Each number is 50 + 10 x the weight over its row's rms, rounded and kept within 0 to 99. Layers, rows and columns count from 0. The size before them is the row's rms in percent of the matrix's.

# layer 9 MLP down (transposed), 256x64, rms 0.279, rows 46-100, columns 0-63
098:53 40 56 51 44 52 50 44 55 63 69 34 16 45 58 66 52 50 60 57 56 46 56 44 51 46 57 60 40 59 55 33 52 57 34 49 61 37 51 66 38 55 53 42 64 41 59 59 47 50 30 30 56 61 46 51 51 55 53 54 50 36 62 57
122:45 47 32 49 31 58 45 35 58 55 32 43 46 41 51 57 47 46 45 59 46 60 32 60 52 43 41 74 49 42 74 54 57 72 70 57 50 60 48 45 49 47 51 55 54 49 55 41 46 34 56 63 65 37 47 48 55 46 56 53 42 59 33 44
086:41 55 51 41 21 70 56 43 43 42 43 39 62 39 55 35 45 57 57 65 55 39 54 66 60 47 62 49 45 56 60 31 51 56 53 53 39 51 59 60 47 45 49 43 56 49 53 42 32 65 47 33 48 54 61 67 62 46 58 70 54 47 58 49
096:41 55 59 60 29 52 46 63 53 49 51 44 40 42 61 55 43 53 55 76 47 53 43 28 63 50 58 54 64 42 55 67 53 52 49 49 57 49 40 56 47 54 53 49 67 48 41 43 50 38 62 28 66 62 30 27 54 42 55 47 51 49 45 54
086:54 55 60 44 65 54 55 40 46 38 67 63 38 51 45 45 48 40 39 51 51 37 42 54 37 46 44 47 61 48 30 30 41 48 38 48 52 57 60 49 39 48 53 54 59 44 44 59 39 59 69 79 51 53 57 47 37 35 51 70 62 60 55 56
104:29 64 52 45 46 44 66 58 50 45 51 65 46 30 68 54 62 38 52 48 37 43 65 44 46 47 47 48 44 55 55 57 57 52 52 40 44 36 70 33 54 48 52 48 45 49 44 54 52 34 70 47 58 45 61 50 46 27 54 65 51 73 51 49
101:44 42 38 55 31 64 54 58 58 45 33 45 57 46 58 66 50 45 45 61 42 53 61 50 49 45 50 59 59 53 58 66 48 42 41 59 56 55 53 51 56 63 67 42 47 39 58 44 55 32 57 33 35 65 56 49 48 37 42 51 64 26 63 30
090:50 67 37 55 68 54 71 55 28 58 48 50 52 37 62 44 51 45 44 60 55 58 44 52 54 48 42 55 49 57 34 42 28 41 41 62 39 67 35 49 57 51 43 51 53 43 52 48 48 60 55 53 47 52 56 55 44 36 68 49 51 28 59 71
113:44 75 50 58 47 56 58 54 44 41 50 53 40 68 63 45 41 60 66 33 46 37 47 44 36 46 52 59 55 42 53 40 48 46 67 54 48 30 43 60 69 48 52 59 48 60 45 55 55 51 53 47 46 68 22 51 55 44 42 48 28 54 47 56
096:44 58 48 29 59 53 59 55 46 46 40 50 51 64 47 42 49 33 34 37 66 55 45 56 45 60 45 47 49 50 57 48 42 27 55 53 67 56 63 69 44 54 74 38 58 49 32 58 47 42 49 48 39 35 44 58 57 46 31 54 60 53 60 58
088:54 47 44 53 43 63 60 45 41 51 55 47 44 52 56 37 44 59 36 34 51 39 60 38 29 49 59 43 54 59 60 48 60 75 48 42 44 62 70 60 42 47 51 57 66 46 35 46 63 33 56 28 62 63 40 48 37 41 43 60 46 48 48 41
085:55 45 40 27 53 55 35 50 62 54 40 49 64 36 62 46 45 56 47 48 42 39 37 54 68 39 53 57 43 40 49 72 65 49 71 51 40 39 36 57 52 43 51 48 35 52 46 50 44 56 50 51 57 51 54 52 51 75 75 45 39 50 49 55
083:64 43 34 46 37 44 51 33 65 41 58 50 64 72 63 54 50 51 53 58 49 39 65 35 40 51 61 56 48 49 52 37 38 40 65 47 47 59 42 66 56 56 58 50 57 53 34 45 30 54 59 55 46 40 50 43 42 67 47 45 69 53 63 39
089:48 42 66 51 59 53 62 40 65 51 35 62 56 43 50 54 58 45 54 63 45 34 53 51 60 57 49 66 62 38 64 43 49 38 49 52 58 41 33 47 51 49 53 46 59 58 38 46 31 42 50 60 51 53 20 53 66 45 59 51 28 65 39 52
091:64 45 44 54 61 57 57 51 57 37 52 55 51 61 44 46 64 51 55 64 42 42 49 58 47 42 51 56 50 63 42 41 60 48 34 50 36 55 55 39 65 24 58 32 65 40 58 65 40 44 35 49 32 56 32 63 45 55 52 39 53 33 61 50
091:52 66 68 35 56 60 53 44 57 36 61 48 51 49 55 39 49 48 37 33 53 53 59 45 63 40 44 34 40 49 54 57 36 58 52 29 55 57 57 45 57 70 41 52 47 45 51 75 53 64 33 49 67 55 39 36 58 38 53 56 40 44 45 42
082:49 45 38 39 38 52 66 62 45 64 48 58 46 68 46 43 53 33 50 61 52 52 61 61 56 45 51 37 15 47 45 56 41 55 60 63 44 47 56 55 58 29 49 47 52 58 28 49 53 59 49 54 46 37 43 51 51 51 58 74 49 43 58 50
111:47 50 59 60 53 26 53 52 65 39 63 54 46 59 43 50 41 64 55 46 56 54 48 49 60 51 53 70 49 53 56 56 57 36 54 62 55 73 64 50 40 52 61 36 41 56 58 55 56 34 21 34 50 61 50 44 46 37 51 39 53 42 36 60
102:71 55 46 50 51 58 52 29 58 48 39 43 57 48 29 34 32 53 33 40 66 33 46 57 48 41 45 38 70 42 57 53 57 51 42 44 49 50 60 66 46 42 43 49 78 50 49 65 46 38 54 51 44 59 47 56 52 43 55 60 51 49 58 57
101:46 46 61 63 52 63 33 50 16 48 54 50 59 41 54 60 61 44 45 52 45 58 49 43 58 49 25 44 36 48 52 55 33 51 61 55 41 58 47 55 61 64 35 45 46 31 60 60 40 49 54 41 54 46 53 71 53 46 62 57 41 57 58 45
098:34 38 43 54 47 37 59 40 59 45 41 48 60 61 38 55 39 55 47 45 59 37 53 54 62 40 50 33 59 52 30 59 60 67 43 53 59 53 45 62 31 34 36 50 76 53 54 71 44 65 50 52 60 48 54 46 45 57 41 53 48 40 41 57
098:41 65 48 39 47 30 53 50 63 56 53 46 52 44 46 55 76 60 51 52 55 43 66 46 46 37 60 52 56 38 59 38 35 28 48 49 58 34 53 45 50 52 58 41 43 29 49 48 67 50 62 34 64 60 64 52 39 50 37 50 43 60 49 53
109:44 56 50 52 18 57 40 56 38 40 42 35 71 60 54 56 51 55 59 46 42 57 41 73 33 54 50 53 48 56 55 44 57 58 65 35 34 38 43 57 45 49 50 57 63 51 41 38 54 49 58 55 43 37 63 53 64 53 53 42 55 61 58 36
081:65 73 45 51 60 54 37 41 65 48 40 54 42 49 47 60 46 58 61 52 67 63 30 66 56 50 45 45 48 49 53 47 48 56 38 46 52 53 53 54 58 27 50 39 44 37 50 48 51 38 42 36 45 60 41 62 45 51 61 59 69 23 54 48
084:66 43 48 39 61 49 51 51 76 58 52 70 22 68 36 55 69 46 46 44 62 35 45 41 51 63 36 46 66 63 44 41 58 45 51 52 49 43 59 53 44 44 48 55 53 51 49 39 38 42 38 56 52 37 53 62 58 54 55 44 46 37 51 39
099:57 56 57 38 53 52 41 41 54 57 51 38 32 37 58 50 50 49 48 45 51 58 55 40 29 53 51 45 29 55 59 47 45 56 65 54 49 42 68 67 54 56 63 56 66 53 43 55 53 48 37 22 60 46 53 49 40 65 46 67 40 35 32 48
118:62 49 45 46 57 18 52 61 68 42 47 53 45 63 56 57 33 45 43 47 61 49 56 45 34 44 44 53 63 41 54 54 48 46 63 47 49 46 56 55 61 42 42 59 51 55 40 55 56 38 38 56 45 28 45 57 54 46 75 53 59 60 31 33
096:42 47 57 62 53 54 36 52 47 35 54 61 57 46 31 52 55 58 30 55 55 41 41 63 48 57 49 42 49 48 49 58 42 61 49 57 44 60 47 34 42 59 48 37 58 29 37 53 45 71 61 52 59 74 50 58 39 59 36 43 39 73 52 48
097:45 66 58 55 54 47 33 47 57 41 47 61 34 64 47 36 34 36 43 51 63 42 52 39 63 65 26 31 53 39 61 37 46 45 45 46 60 53 59 57 37 57 40 55 59 49 39 54 55 51 48 53 57 57 43 58 44 76 51 51 49 52 54 66
103:54 44 44 49 50 63 61 30 57 65 50 44 45 58 56 47 62 32 60 63 37 61 66 38 46 60 51 55 40 76 63 59 56 67 67 53 50 52 40 62 51 53 43 43 45 52 55 40 42 54 31 50 45 47 42 60 58 46 44 35 39 36 46 40
104:46 33 40 48 34 71 53 56 56 51 33 42 64 64 53 57 45 33 66 57 50 44 47 52 52 33 55 61 58 48 65 54 54 48 47 57 60 31 30 62 57 51 42 42 35 51 63 40 54 67 52 42 52 46 45 45 41 53 34 44 50 65 40 54
089:51 46 50 42 55 61 46 56 58 49 50 36 44 59 45 49 58 74 45 45 40 43 58 59 46 61 57 59 63 52 35 61 57 53 42 42 60 55 68 53 76 43 45 25 52 36 67 64 37 48 35 48 58 50 50 38 48 49 40 44 48 30 51 41
122:60 64 43 53 59 41 67 58 38 31 63 52 60 54 50 56 64 38 61 44 37 57 36 47 51 58 47 47 53 40 43 67 56 47 57 54 51 50 72 40 50 58 57 31 47 40 42 28 56 64 57 59 52 38 56 29 45 53 60 35 41 44 52 54
092:53 55 44 53 61 64 57 51 40 67 46 39 52 72 52 37 52 52 47 79 55 61 38 56 45 51 59 42 38 48 47 42 28 66 46 39 46 55 40 58 44 52 50 46 57 45 41 47 64 38 39 40 72 45 54 44 47 54 31 59 54 37 62 52
097:54 59 45 62 54 44 28 54 37 55 52 47 51 59 49 60 60 39 39 45 33 70 41 51 46 39 56 57 34 28 55 64 49 60 58 55 50 69 62 57 56 42 47 38 48 27 36 58 58 44 48 53 60 56 52 47 61 49 39 35 66 45 58 55
127:67 60 53 53 49 51 65 64 37 54 42 54 47 57 40 72 47 54 55 52 61 51 39 59 47 47 41 52 51 57 51 59 50 31 37 40 70 56 57 47 50 55 43 50 40 57 55 44 55 52 22 73 47 47 57 36 48 55 49 37 27 35 55 42
100:49 58 41 46 37 47 48 49 67 41 67 47 50 50 47 47 58 50 44 50 70 69 35 42 63 54 39 37 52 63 55 42 44 41 59 45 50 43 51 43 39 77 60 57 66 50 47 48 35 45 51 30 62 47 57 69 37 49 37 40 42 61 46 47
081:57 54 65 63 28 69 33 57 59 57 39 42 43 40 46 40 54 48 48 53 55 57 56 45 48 26 44 69 46 45 31 47 47 43 49 52 49 59 51 33 54 36 49 68 59 47 42 49 50 57 49 44 59 50 44 63 57 66 52 28 59 45 45 65
097:57 57 38 50 50 35 65 37 58 30 41 33 47 65 57 65 54 61 61 45 43 44 54 42 45 50 62 47 40 49 55 41 44 56 53 39 43 52 54 57 77 35 52 49 66 26 50 47 45 48 69 46 46 63 53 50 51 57 46 56 59 40 35 64
087:48 58 29 40 59 44 45 53 61 48 60 61 60 42 52 44 36 57 43 66 48 53 46 59 54 42 70 51 35 52 51 44 48 60 46 56 47 60 58 45 70 41 56 58 45 56 59 64 47 30 44 61 25 47 43 59 38 34 38 60 64 47 57 36
097:48 40 60 61 56 58 33 55 65 50 48 42 46 51 66 40 47 49 56 53 56 48 42 66 36 69 52 37 51 48 57 44 50 65 56 49 52 36 60 56 29 59 49 80 35 37 36 47 47 44 52 38 54 45 36 65 38 57 51 44 41 60 44 48
092:51 68 58 52 62 49 35 55 31 31 41 44 56 57 48 31 43 48 52 67 36 47 44 62 39 46 54 54 46 50 64 44 45 51 41 39 60 48 41 42 38 54 47 66 50 60 57 44 42 69 70 41 57 48 53 49 53 44 62 39 40 65 65 67
089:66 52 43 71 37 63 47 35 66 53 49 57 55 52 43 63 52 40 56 47 50 50 40 55 50 58 51 48 52 45 36 31 71 44 44 45 56 46 45 62 55 31 55 49 48 43 43 50 47 75 42 46 57 48 43 47 56 34 56 38 44 32 72 38
078:46 53 47 46 45 68 53 56 46 50 52 47 39 49 51 46 57 41 39 59 52 26 43 54 46 55 45 74 40 48 40 45 65 56 56 44 51 50 53 61 63 37 49 53 58 47 48 59 42 75 59 22 43 45 37 44 47 37 58 64 47 43 68 66
098:50 56 49 64 59 53 56 38 55 30 49 30 63 61 46 58 65 41 56 50 41 51 58 58 41 36 51 48 55 64 52 32 59 61 58 43 54 46 39 66 61 44 32 45 67 49 46 55 59 46 54 45 40 45 40 46 45 29 40 66 47 56 35 67
080:59 71 54 43 51 48 39 44 64 40 61 61 60 54 48 55 63 37 48 74 51 43 56 42 55 47 54 35 48 31 44 45 61 46 52 47 41 63 43 52 59 30 49 48 56 66 32 51 34 60 51 37 30 44 48 41 51 50 53 49 44 39 48 69
105:53 52 52 56 39 33 47 64 64 44 56 52 54 42 69 56 46 56 62 42 54 44 33 42 35 57 46 34 55 42 45 36 69 57 52 39 45 62 62 57 48 57 56 68 54 22 49 49 68 48 49 46 64 42 32 50 38 49 45 46 44 55 59 40
092:55 57 30 38 45 74 44 41 48 39 60 72 60 57 37 53 44 33 40 49 52 44 58 45 49 62 53 39 64 49 44 37 66 44 58 45 54 45 42 54 45 69 34 67 56 49 55 54 52 55 53 64 42 48 54 56 49 30 70 46 44 47 56 51
096:63 59 46 43 31 44 43 34 41 41 40 56 69 60 45 56 51 53 69 38 43 58 45 45 55 62 60 56 31 64 60 61 45 49 57 35 55 46 72 39 59 54 39 49 30 47 44 47 51 44 42 46 52 53 59 49 58 42 68 30 54 52 60 54
101:52 47 56 42 49 46 46 70 49 43 63 49 49 56 54 36 62 73 53 48 68 53 44 57 33 59 46 56 51 47 44 48 28 59 28 47 43 49 58 54 57 58 55 61 62 48 40 43 47 33 48 29 29 59 62 51 39 56 32 60 57 57 51 44
139:64 49 49 52 39 55 48 48 66 36 53 51 64 68 41 45 57 67 50 45 36 38 41 48 47 42 56 47 55 26 51 31 55 46 71 49 60 43 46 67 40 33 59 51 51 48 66 45 50 48 48 42 50 47 70 49 44 55 34 64 44 62 63 44
114:40 50 58 39 66 31 56 51 44 65 28 49 47 39 56 40 47 47 53 58 54 60 62 48 51 44 55 43 51 64 52 63 35 63 31 41 49 52 63 51 83 40 42 35 34 42 64 52 43 51 49 40 64 58 54 47 57 48 54 51 48 59 43 43
084:50 56 53 33 54 59 37 35 31 48 40 55 53 51 39 45 49 47 53 42 61 57 56 45 60 43 42 70 33 40 69 36 37 50 47 44 28 47 54 54 52 62 47 51 41 60 41 47 50 64 67 55 43 36 61 74 48 60 48 53 47 51 49 68
097:51 50 43 60 40 47 51 51 50 67 25 50 51 49 53 50 41 47 64 62 40 57 49 69 45 47 60 46 59 67 60 57 53 36 52 48 59 30 59 52 44 60 43 54 33 30 40 45 42 51 56 65 47 47 54 56 41 72 42 43 27 62 41 51
118:56 51 45 53 35 38 55 50 49 37 70 53 42 54 58 65 56 39 61 54 44 55 33 46 47 59 50 58 70 40 54 67 43 59 60 78 33 57 39 41 49 50 54 25 31 45 51 40 57 49 63 50 43 47 53 46 50 62 54 46 49 45 54 38
# layer 9 MLP up, 256x64, rms 0.201, rows 47-100, columns 0-63
116:50 48 48 68 62 47 52 60 39 56 48 48 40 68 55 42 49 41 59 37 34 48 46 42 57 55 38 23 44 44 52 44 44 32 50 38 51 56 47 59 60 86 52 52 55 55 45 53 64 59 50 61 50 58 50 58 65 48 49 34 39 42 47 43
101:68 41 42 50 38 64 50 54 62 78 34 46 31 44 67 58 59 49 55 37 45 62 60 46 41 46 36 55 45 60 44 56 66 51 41 51 50 44 36 33 56 45 32 54 52 60 48 55 53 37 66 57 36 48 54 46 42 39 45 54 58 52 61 58
103:53 50 40 56 35 64 44 51 49 49 40 51 36 56 40 46 59 58 49 40 40 34 62 51 27 47 45 69 62 44 59 38 40 63 66 52 49 55 54 33 46 36 51 43 54 28 69 63 60 63 49 48 52 44 54 63 47 69 55 60 51 44 44 50
086:45 73 42 50 39 41 46 73 41 45 37 46 59 60 63 49 43 58 65 43 43 44 73 43 68 55 58 50 53 61 54 60 57 53 48 57 29 51 46 44 50 51 42 29 54 48 57 45 53 41 43 28 44 48 45 51 59 57 34 42 45 51 31 47
106:56 48 57 48 39 42 57 67 30 35 70 29 47 53 51 30 51 44 64 40 47 50 68 66 62 53 54 40 63 53 47 59 48 52 51 40 51 40 56 54 59 71 35 35 49 55 54 41 50 67 41 46 53 44 59 38 64 55 52 49 44 55 57 49
091:36 35 46 52 57 57 62 33 53 47 50 39 72 57 46 53 41 51 49 51 61 40 79 59 48 48 51 50 38 36 37 52 60 51 44 41 53 52 49 58 33 67 42 55 28 42 47 52 54 61 45 60 25 56 46 39 61 50 56 51 48 57 63 57
109:39 27 69 36 68 67 53 47 48 49 52 55 57 49 42 44 63 57 55 62 32 50 59 67 55 53 51 49 60 55 50 47 57 62 43 53 62 54 35 55 46 44 62 59 51 49 63 42 39 36 47 40 49 65 48 39 49 33 66 27 51 45 50 40
100:58 50 78 43 40 32 49 55 48 52 59 38 36 53 41 50 41 56 40 65 51 58 59 42 56 47 39 53 50 56 54 61 46 74 57 43 51 52 57 32 51 43 44 50 44 39 55 53 51 57 35 53 63 35 56 59 68 46 51 66 56 43 24 42
096:35 57 39 49 45 58 43 59 35 32 59 35 53 54 72 54 58 59 75 43 52 55 60 54 46 51 42 59 55 52 58 56 50 47 59 56 65 60 53 58 64 59 56 42 44 35 48 39 31 48 50 39 62 50 46 54 57 49 46 40 58 42 20 46
100:44 62 56 51 43 56 23 51 53 39 55 43 47 59 62 58 42 62 58 55 48 42 51 63 64 32 38 62 51 38 44 57 31 34 50 53 59 68 30 53 50 52 36 30 53 68 60 56 56 56 60 47 36 44 53 55 49 58 62 39 53 56 52 48
080:51 48 57 59 45 41 65 47 33 48 36 52 49 64 54 53 50 39 49 53 47 61 70 51 32 57 42 47 65 50 51 25 39 59 42 50 73 47 69 59 46 44 50 48 59 52 58 40 66 48 51 50 34 43 39 46 50 40 29 64 61 51 61 47
096:56 51 43 64 57 47 68 71 44 55 51 42 52 42 41 48 68 45 36 48 57 64 54 60 53 57 47 48 46 47 53 56 43 53 37 49 69 35 43 52 56 37 37 41 40 41 60 48 57 49 48 41 69 67 43 53 66 54 47 42 45 40 19 41
095:56 56 43 70 29 44 60 57 41 39 62 53 51 44 55 61 31 52 33 47 62 64 54 52 29 42 60 44 68 61 27 60 50 50 68 53 63 44 57 39 56 50 52 52 52 50 57 47 50 46 45 65 53 57 44 59 32 38 41 54 61 47 44 51
085:62 70 39 37 62 46 65 36 31 51 51 45 61 54 55 49 44 53 38 38 54 43 36 28 39 40 48 54 42 46 52 44 50 48 56 34 60 56 54 44 38 65 45 45 61 46 46 50 57 41 65 47 57 69 41 32 50 69 53 42 59 65 40 52
100:56 62 36 75 58 56 63 51 46 63 50 50 52 58 45 70 32 56 41 60 34 62 36 53 42 48 39 57 56 40 48 35 54 41 48 72 43 38 38 42 51 34 53 59 50 73 54 44 44 35 56 51 47 50 52 56 51 52 41 57 45 45 34 51
086:62 31 20 56 73 57 62 46 42 56 40 56 50 66 47 47 63 39 68 53 30 42 46 45 52 49 53 52 47 57 50 49 74 61 62 39 52 48 30 45 39 40 62 48 44 34 46 55 50 55 53 59 52 50 43 47 45 43 55 43 52 52 50 51
107:38 52 50 68 49 68 56 52 48 39 48 62 48 56 45 40 63 64 38 52 47 58 41 47 43 53 30 48 55 55 45 49 56 58 52 48 51 36 46 35 68 48 33 46 34 54 60 63 65 45 33 49 38 78 60 37 64 47 50 40 51 60 56 49
089:39 61 57 52 62 48 58 65 38 49 61 61 38 54 52 52 71 37 66 44 48 58 46 39 51 48 52 49 39 43 34 50 31 50 40 37 56 52 50 41 48 61 55 57 29 43 46 53 55 67 27 67 47 53 46 55 42 40 57 61 50 47 37 31
105:49 48 53 45 51 42 54 45 59 48 68 69 41 42 42 47 53 61 50 52 40 43 66 54 39 57 48 59 48 28 40 59 48 57 49 53 64 44 70 43 31 45 52 35 42 64 45 65 44 50 55 64 59 53 47 41 40 40 69 47 66 28 36 53
108:54 50 46 53 64 46 50 47 57 46 38 53 48 74 44 45 41 69 37 43 68 74 61 42 56 47 41 54 58 46 47 64 58 46 46 54 54 37 72 35 57 45 34 39 37 49 49 53 50 49 41 42 48 43 52 39 46 47 73 55 51 42 44 29
105:44 63 38 43 34 53 47 61 68 52 60 57 37 47 51 55 56 47 80 44 38 61 34 62 47 44 44 40 41 50 29 49 39 57 68 46 61 54 43 59 42 53 41 50 53 51 50 51 46 52 57 64 64 52 36 47 44 55 48 32 62 59 32 51
106:43 68 59 56 42 38 56 53 48 51 55 50 49 52 38 58 43 45 47 46 47 58 53 55 65 33 68 54 43 54 48 56 55 48 54 55 51 62 76 53 53 44 36 63 41 38 64 35 49 44 23 58 58 68 31 36 52 56 45 44 60 41 46 38
089:40 52 57 39 35 43 61 57 41 54 57 20 54 53 49 39 43 56 58 51 46 54 69 42 37 32 63 52 47 44 63 51 48 45 46 46 59 33 45 45 38 60 54 50 50 58 58 56 56 30 55 42 55 56 68 53 55 59 33 63 45 60 67 65
100:20 43 48 56 44 55 67 63 39 42 54 38 61 28 64 39 37 56 38 59 51 65 48 71 48 33 56 48 55 52 46 69 43 52 53 61 48 43 54 50 56 54 30 37 50 54 41 49 49 47 61 60 55 48 55 51 50 51 64 63 48 59 44 46
102:34 51 46 54 43 77 52 43 53 44 51 62 44 34 50 44 56 51 44 46 53 54 50 60 52 41 50 60 58 27 66 51 50 68 38 73 51 52 44 26 52 46 41 50 61 48 43 34 62 41 64 51 33 61 33 47 57 43 56 49 58 46 53 54
108:69 49 57 39 46 55 40 48 34 40 60 47 39 52 56 56 38 51 47 45 45 55 53 60 62 49 42 45 48 69 58 47 39 57 61 58 33 49 69 39 67 68 68 61 42 64 49 49 41 34 45 47 43 33 56 32 38 55 47 50 55 34 49 38
103:78 61 70 59 51 50 43 47 48 57 54 44 57 46 67 51 30 54 50 40 43 45 40 25 51 49 36 42 35 49 53 50 49 50 42 62 55 43 52 65 52 63 48 54 55 50 58 47 29 50 44 43 41 34 62 43 54 58 62 45 62 47 45 72
104:63 40 60 55 48 51 56 56 60 56 43 35 59 50 52 21 39 58 35 44 47 30 66 56 61 40 61 43 50 46 64 47 49 42 55 52 56 46 38 62 45 58 50 34 50 36 57 65 56 34 49 67 39 45 64 60 59 54 56 42 38 36 50 55
113:54 36 36 47 45 39 67 52 36 53 54 59 51 43 47 53 28 52 65 59 31 35 55 47 56 58 63 48 43 48 57 44 43 55 49 55 39 57 45 67 54 56 53 52 29 44 70 68 40 27 52 61 48 60 60 55 44 54 48 55 45 38 49 65
106:34 57 52 62 50 43 57 58 67 44 57 54 54 31 46 49 56 65 46 44 42 33 57 46 54 55 46 78 44 69 56 52 39 39 60 52 61 53 65 34 40 59 55 41 35 48 44 50 51 47 41 55 53 48 49 73 34 60 61 43 48 37 51 36
096:47 41 52 69 42 56 45 34 43 59 57 44 52 56 62 56 61 56 52 51 45 48 46 36 44 49 41 63 33 49 68 14 42 41 52 69 51 49 37 40 42 40 50 56 58 46 60 67 45 41 62 60 42 47 60 64 51 61 56 49 59 41 43 46
116:45 35 70 32 42 54 46 70 36 38 42 47 45 64 60 57 42 60 52 40 35 56 46 37 72 43 56 47 44 65 46 68 66 64 40 63 48 44 50 51 47 38 60 37 46 33 47 39 52 44 49 49 62 40 54 48 64 52 52 52 52 41 51 45
110:45 43 63 51 46 39 77 41 55 76 59 40 58 61 34 53 52 56 52 68 59 38 56 42 48 46 47 34 52 56 57 43 47 41 58 44 56 55 45 44 41 59 30 58 61 50 49 56 70 32 45 55 52 58 63 55 50 39 31 42 45 48 43 51
115:65 50 45 54 46 51 32 47 49 46 47 47 50 51 53 55 74 60 42 49 44 32 38 37 54 39 43 58 37 50 62 72 46 43 66 59 46 63 49 38 37 40 47 57 35 50 49 47 26 64 44 53 56 55 68 49 36 68 62 56 58 53 48 52
116:42 60 33 46 39 49 62 59 44 80 44 43 55 50 46 66 54 59 49 53 60 54 33 65 50 46 49 73 51 51 53 52 46 41 54 50 51 57 45 43 38 42 35 67 52 66 47 31 50 50 32 60 62 53 36 45 47 51 49 40 46 36 43 36
102:57 50 59 49 55 44 44 58 42 64 34 45 52 48 43 52 53 45 46 57 39 27 59 45 38 51 70 50 52 35 60 67 62 69 39 47 62 47 54 48 52 19 52 54 38 50 50 41 60 50 43 46 49 64 49 44 75 55 61 33 52 50 52 52
086:38 24 44 39 58 40 53 40 51 46 60 61 43 51 54 47 46 66 43 55 33 38 53 59 42 65 63 47 58 45 80 51 49 48 53 58 58 57 49 73 50 57 62 39 44 54 65 49 50 36 40 41 47 50 56 37 44 32 44 60 41 49 53 44
101:52 37 50 52 72 45 34 41 47 42 55 44 46 40 43 48 63 47 35 32 61 48 52 49 54 35 48 76 62 33 36 37 68 59 40 68 56 54 51 42 49 61 48 55 44 68 48 53 44 52 41 44 58 47 55 60 40 49 56 50 46 59 66 37
089:47 47 51 62 68 50 48 61 27 73 39 30 49 56 47 53 57 47 48 30 56 47 56 36 43 46 33 56 53 36 50 55 43 44 48 45 52 55 48 55 41 56 54 57 44 50 36 43 69 77 58 37 57 53 60 52 66 65 55 54 52 53 47 61
094:48 38 54 48 65 40 59 52 49 45 43 56 56 58 52 58 38 70 41 40 40 41 34 47 54 45 48 60 46 58 68 55 50 44 62 48 24 59 59 49 48 75 34 49 44 52 62 64 57 48 54 35 56 37 46 61 56 47 48 49 45 58 75 44
085:47 42 64 43 50 55 50 55 61 67 40 49 59 56 42 32 41 60 51 51 72 57 56 48 52 39 45 38 50 52 31 63 49 53 42 62 48 43 45 52 57 40 46 35 71 59 44 39 49 54 33 56 66 39 45 38 31 48 40 50 55 37 26 54
084:40 38 55 57 48 41 50 53 44 62 41 71 55 41 68 49 53 58 57 36 46 61 66 29 41 73 56 48 54 63 32 49 29 49 62 51 46 52 64 55 48 55 55 61 43 60 56 54 46 45 48 42 46 49 58 42 29 48 53 40 56 54 38 31
081:39 40 64 43 67 43 50 63 23 62 43 41 46 49 44 49 56 51 45 35 37 46 44 51 51 42 48 48 52 58 42 57 65 68 68 55 39 47 66 47 63 48 54 48 40 52 50 65 47 60 57 61 52 55 39 40 40 35 46 34 48 57 31 67
095:50 35 45 47 67 49 56 51 49 46 50 38 42 32 68 37 42 61 46 57 58 33 71 39 48 59 48 56 47 47 48 45 47 52 41 44 43 51 54 30 48 52 58 63 46 50 61 54 48 56 57 54 69 52 46 75 47 73 49 38 56 45 64 30
077:39 34 43 63 46 64 53 63 42 48 44 44 36 38 46 44 48 53 54 32 62 56 43 58 36 48 40 59 49 52 52 31 39 59 42 48 47 36 61 44 54 68 38 62 54 41 57 55 52 42 46 60 45 53 47 84 56 39 57 60 59 49 59 34
105:44 53 42 35 52 39 52 45 48 57 76 53 53 56 42 41 52 58 47 45 46 61 57 46 39 47 51 46 58 40 58 68 64 50 16 46 48 43 34 64 54 56 46 48 50 45 51 37 43 52 33 41 52 54 69 61 54 61 57 35 50 30 63 55
090:39 38 54 60 49 64 61 61 38 54 49 34 48 46 44 32 53 55 49 61 55 44 44 53 68 38 37 40 45 54 31 60 48 50 39 58 38 38 39 56 72 54 52 48 48 46 38 37 74 26 49 55 51 50 54 54 58 49 63 51 65 56 44 41
101:69 32 61 46 55 56 50 46 23 46 55 44 55 34 44 50 38 38 54 47 42 60 77 42 54 49 61 45 57 56 61 27 45 53 42 44 48 54 47 34 52 52 51 47 43 59 40 53 56 50 50 54 67 44 55 54 38 70 48 64 40 48 57 63
099:59 47 42 54 78 55 43 43 45 46 40 49 47 32 35 52 47 58 46 46 33 59 63 54 62 65 61 48 61 51 66 53 54 63 49 54 52 47 33 55 64 60 51 27 49 47 42 53 32 50 39 57 50 51 42 59 40 44 45 68 46 29 40 52
126:58 44 56 41 48 34 48 31 52 56 50 43 39 51 32 55 72 47 42 34 34 44 66 41 63 63 59 48 75 47 50 53 40 45 51 64 48 43 45 36 51 53 40 43 69 37 40 36 49 50 49 55 67 42 57 50 57 41 49 65 53 50 56 60
110:43 45 55 50 71 61 62 45 32 51 35 58 46 52 43 64 63 39 34 59 43 53 55 51 49 48 38 53 45 41 60 62 42 60 36 60 41 54 39 40 58 32 54 45 43 49 58 49 47 50 61 49 50 50 67 58 81 46 46 64 32 51 57 38
092:45 73 51 44 40 38 44 75 69 42 47 51 47 59 59 38 61 58 47 52 54 48 53 62 41 45 52 47 65 58 26 68 54 55 59 39 70 44 46 57 54 45 43 48 53 58 63 42 64 44 31 57 50 49 49 28 49 40 47 48 43 50 55 42
093:44 34 47 21 61 39 57 41 65 40 73 58 60 41 53 45 53 50 46 34 45 44 45 42 48 43 51 48 44 47 43 68 42 46 63 56 41 51 28 47 48 68 59 44 58 68 38 62 48 41 52 43 61 41 46 51 52 52 55 64 53 41 64 55
110:39 28 55 44 63 69 35 41 47 38 58 46 58 50 53 62 65 47 47 63 56 45 50 55 39 37 62 66 33 46 40 56 44 62 61 52 38 58 40 42 43 40 28 62 60 58 49 44 45 28 48 55 46 35 54 57 44 50 34 51 54 46 49 56